{
  "n_head": 1,
  "rope_fraction": 0.5,
  "bias": "none",
  "parallel_block": false,
  "init": "uniform",
  "init_std_down": 0.0927,
  "beta1": 0.95,
  "schedule": "wsd",
  "decay_shape": "linear",
  "dataset": "wikipedia_en"
}
Each number is 128 + 24 x the weight over its row's rms, rounded and kept within 0 to 255. Layers, rows and columns count from 0. Numbers have three digits each. The size before them is the row's rms in percent of the matrix's.

# layer 9 MLP down, 64x256, rms 0.0929, rows 0-21, columns 128-255
108:098133118166155122124125127112134111100141139121115113099130090103167124119131124152167150071130144131126120094096124115102141157136152122181129116105118094132137117112081100138147158142103127128085096141157197115096138098092117131139150137148130189129123084132137089137098115111127103140127110130092111135121119090166137158129086157093139139147118117142156086160117121121131131145132
101:149153148143118132141069136111115108131167147153148114099161101144137114099158113125153175132189110143136127131148156137148145147115158116128121114116139116086164149104150096148143080109163144120119103097158144181155148148124087141130157132130125093152133077151127153145168093129118082173120132158142153128175169095078164121093095146132093103165122133147120162169168125158130104098105
105:120105089145092155169127121130120142141134100104087147133179104179112117125080137114120129151124109170150087133131112110121130114087098202099153118138087140155091085142108131088121115116118104115083109094148122165165176098122170123125149155102128074134130137155125141120127128118108117158174101115126108088178144133120167105114093123148159116093120118119157123179097156149147106113162
100:165126157122148097102104109144131140079137171059131141144110153110152134095126133112095134104137140122109155080122092155122120120127107152138123141127114127161106157185167133128103118125102088119159152116107106100147134119134168144143104083111131151096125098067124117131149105116133119108119112137132109149118100098121094083126140127122042122100119105128127102123131170147130129132156
109:108105120130147112118125082149111130119115105152125124130102136093094130136105120108114112130113111139140136136139095163134122082095087075133123097142128142124107121112138125144097148158145101135129118135137123151142103141158074146124083078126111139115110153146132077128118143107131107113105137119147143125132130114134101105152106131115087097093113148165072092083114146093146107137145
092:168109145124124109111112128151108102089109179119172145153068106143142138131105103116138103120160133109105140179118177099137141092122166141145081179103107144110137121130140123154103100113145121137130134112125146161147143141110087168130116151142145147086173140141128142160156178162157133132148140120129156096147118136142135119106115084134125110139153121110143120162126151107087108129158
095:136146154107159106115136122142117104134095187101128117115144117107131140125092107144113142114152161095125088133091157110124117090102181142133100137148128137155123133122105199076175110146090152155109126101098126147123122134115089131121175139136145122130100124136104132133141110170159099136128142112120128126113125109146174142127081114119157148102105116138122153134161082151167130094154
098:128140159167134123133108137144130101136142126137150161138118180121103122142136082155132116147125114150133125140122116099140120144145092108119081148127140139116156081139108101160152175123134135165129104108158078118134086093080164167127134161108115118130116112118182148105118102127162150126145124118134117128103142156149102136144159122164092079107153136111133101114103142151167130042165
103:126118104132143122124131144131158150128108138147134133157131154165149111127129095084089133149116088158151135146134150102107107088106135130097107160127115088146095148110134149101177130182153149122085188115121083133145125104171115106139127140186126159148136086156122098137108112124131115161144160125113130135153118161101099117085113086081124172142089116147155079187106125163133131137117
096:144153151124163156162136120084114143174134154176128121136157151116132108128109106090159121138115087107132115149129138108122124159086158128114103148098109119097099158112115111111133157080108110104142114136153173133131156115120147127130125168103134122146138125080087107131145131153117113106174143129144123132111139152091128112151144090155102145156150157077119137152140112114088111123078
103:108158121129147113125107155114116110126116104111161145128144153090151103102135143185137125143134127082115154067141127129142159110175148140134118135165124136130153135084108141136106125092144144145117124162118109085122091139143138168114104133122120109135105136137127150158134134153149116139138127163123125091114155101111163113133148172152153111122113151101112099141109110092157148127071
097:156114114134130122135088178143111156135108113111121135101152134115126148154129099166132116131097140146099088127146119140146130201113149128119140150151148077110117140205094095109105103090118116113146101153122075097135111139146123074105113119138127115150130136146068133135112136141118121099114106159136152102095151104107137146104149145104106152188136132083145116132156117125150120118142
109:131131131113101099137146157119137130137175144130099092121116158118120141118151150169165109131129124162126076189157171145111120097135127152138167162098171112133206146092169167142167112133124125086130145151110069124183152155113148121166191113087148086132128134126145129141099092117140095126118143173151102141168120116109121151143110163139183121131115108103130161187115131121138138139132
095:103094106074136126134071151137136177084118129197124152113127131122121144184130144149105104128132125171147122154133124113136146130111149175100140105133147149129128129113134150102110143095187144131110127080163137141169089120136157100114094154128110105107134152060133136119111120120091162104126143123125165165135110178108112126152126112131120124134125138139134112157109109092150133119080
108:114129138110079128118193139146117141119091098090167101184125108133150132106108131129128157117145130101143119136128085175107161118129154127099174149159070117152146144119124129124190088157168157118101112111089159149072158106122114110155095108149139132141148106145151145124121144121123120142142118119112171156124137133092159149129125146167108148102127112166126093126033113082089142159118
096:113095183126106147125088147132110138145154079169095095099124122125111133111113193135176145068088164113140169111084130130102106086128129128133130090134119110116101168131092128143110128163154130168132170107157127095086145138109106153114153133128140147114123147170208147151128134132151104125149130166143156140145129121121078128152089122140135107116177127145131123103137085121103127130179
102:112118150119123133121122088147116152119152128120101113093111119115115142124110146119138162124143127124104095157143113113133151158119134116147132160131138095090147139130149072124146131111178130129100107133146107182112110166172155145117147119134115114114115141117114144116145090087131160100112156135142142102136138160149116060112148149140147126173102148084082160115149099189152140119128
091:103146122144136150111090086123125094154168094097101164149170137157129168146123085072144131156148172146145137124150104139107116132127117125091130127143122172108113151112140119085112102083142182133136138150134122088166141098079065181140152107142130164126178116119106122120114084150113133149107106154123118131090159174118103138156147126139120112118093105123163150120176185113144134141095
107:135130117138176105089116160128128155153070125158129143128155120146123125107155121138134141149079159166111165155106122077129089119122114109128106157097165133041087132172123085161095090148108114128153163145104138138108155107111079148124109141127139116150085131143151109110121146106137156136149110117127100135145133098107100145115145166136157146092113158098145068091122108084070152119082
132:114116136177119188099112097125132107148141091150180116119140151144152134104122131171131156119137162116120133140127186131112134159144129157159145115096154144143147105121184152129122129140102171128123165110088119135112129114141143153149114120152117137150130119109119138108125122116122144115167124145111108118170150129111086137153132112130109199140155105156119139126146159161128132099142
093:123107104077122129133120137201119145160073078067166163133135135103088151117133142164124108131120110068120144144113134117150131097115103118153143167159134152179109099155179095113097136140119137142145139102105093134103120135118093119107109110151124106109127140116127160088113140145135125141111120087178070149118176126116127133132132131144145134117153151103122082120158114128152122105091
100:173147094096132127110125138142133131114166149111138145079113121141119146178122114133152149137121170084135132132143099101126101206130116168089128104120100108135141113153151130145096146096128123125108102160149164085119112097096123101139110061150119167124163118150123143122105112090161165151096116125171137090186126110134131105134109143113163148151125151138125131152143160172166127085121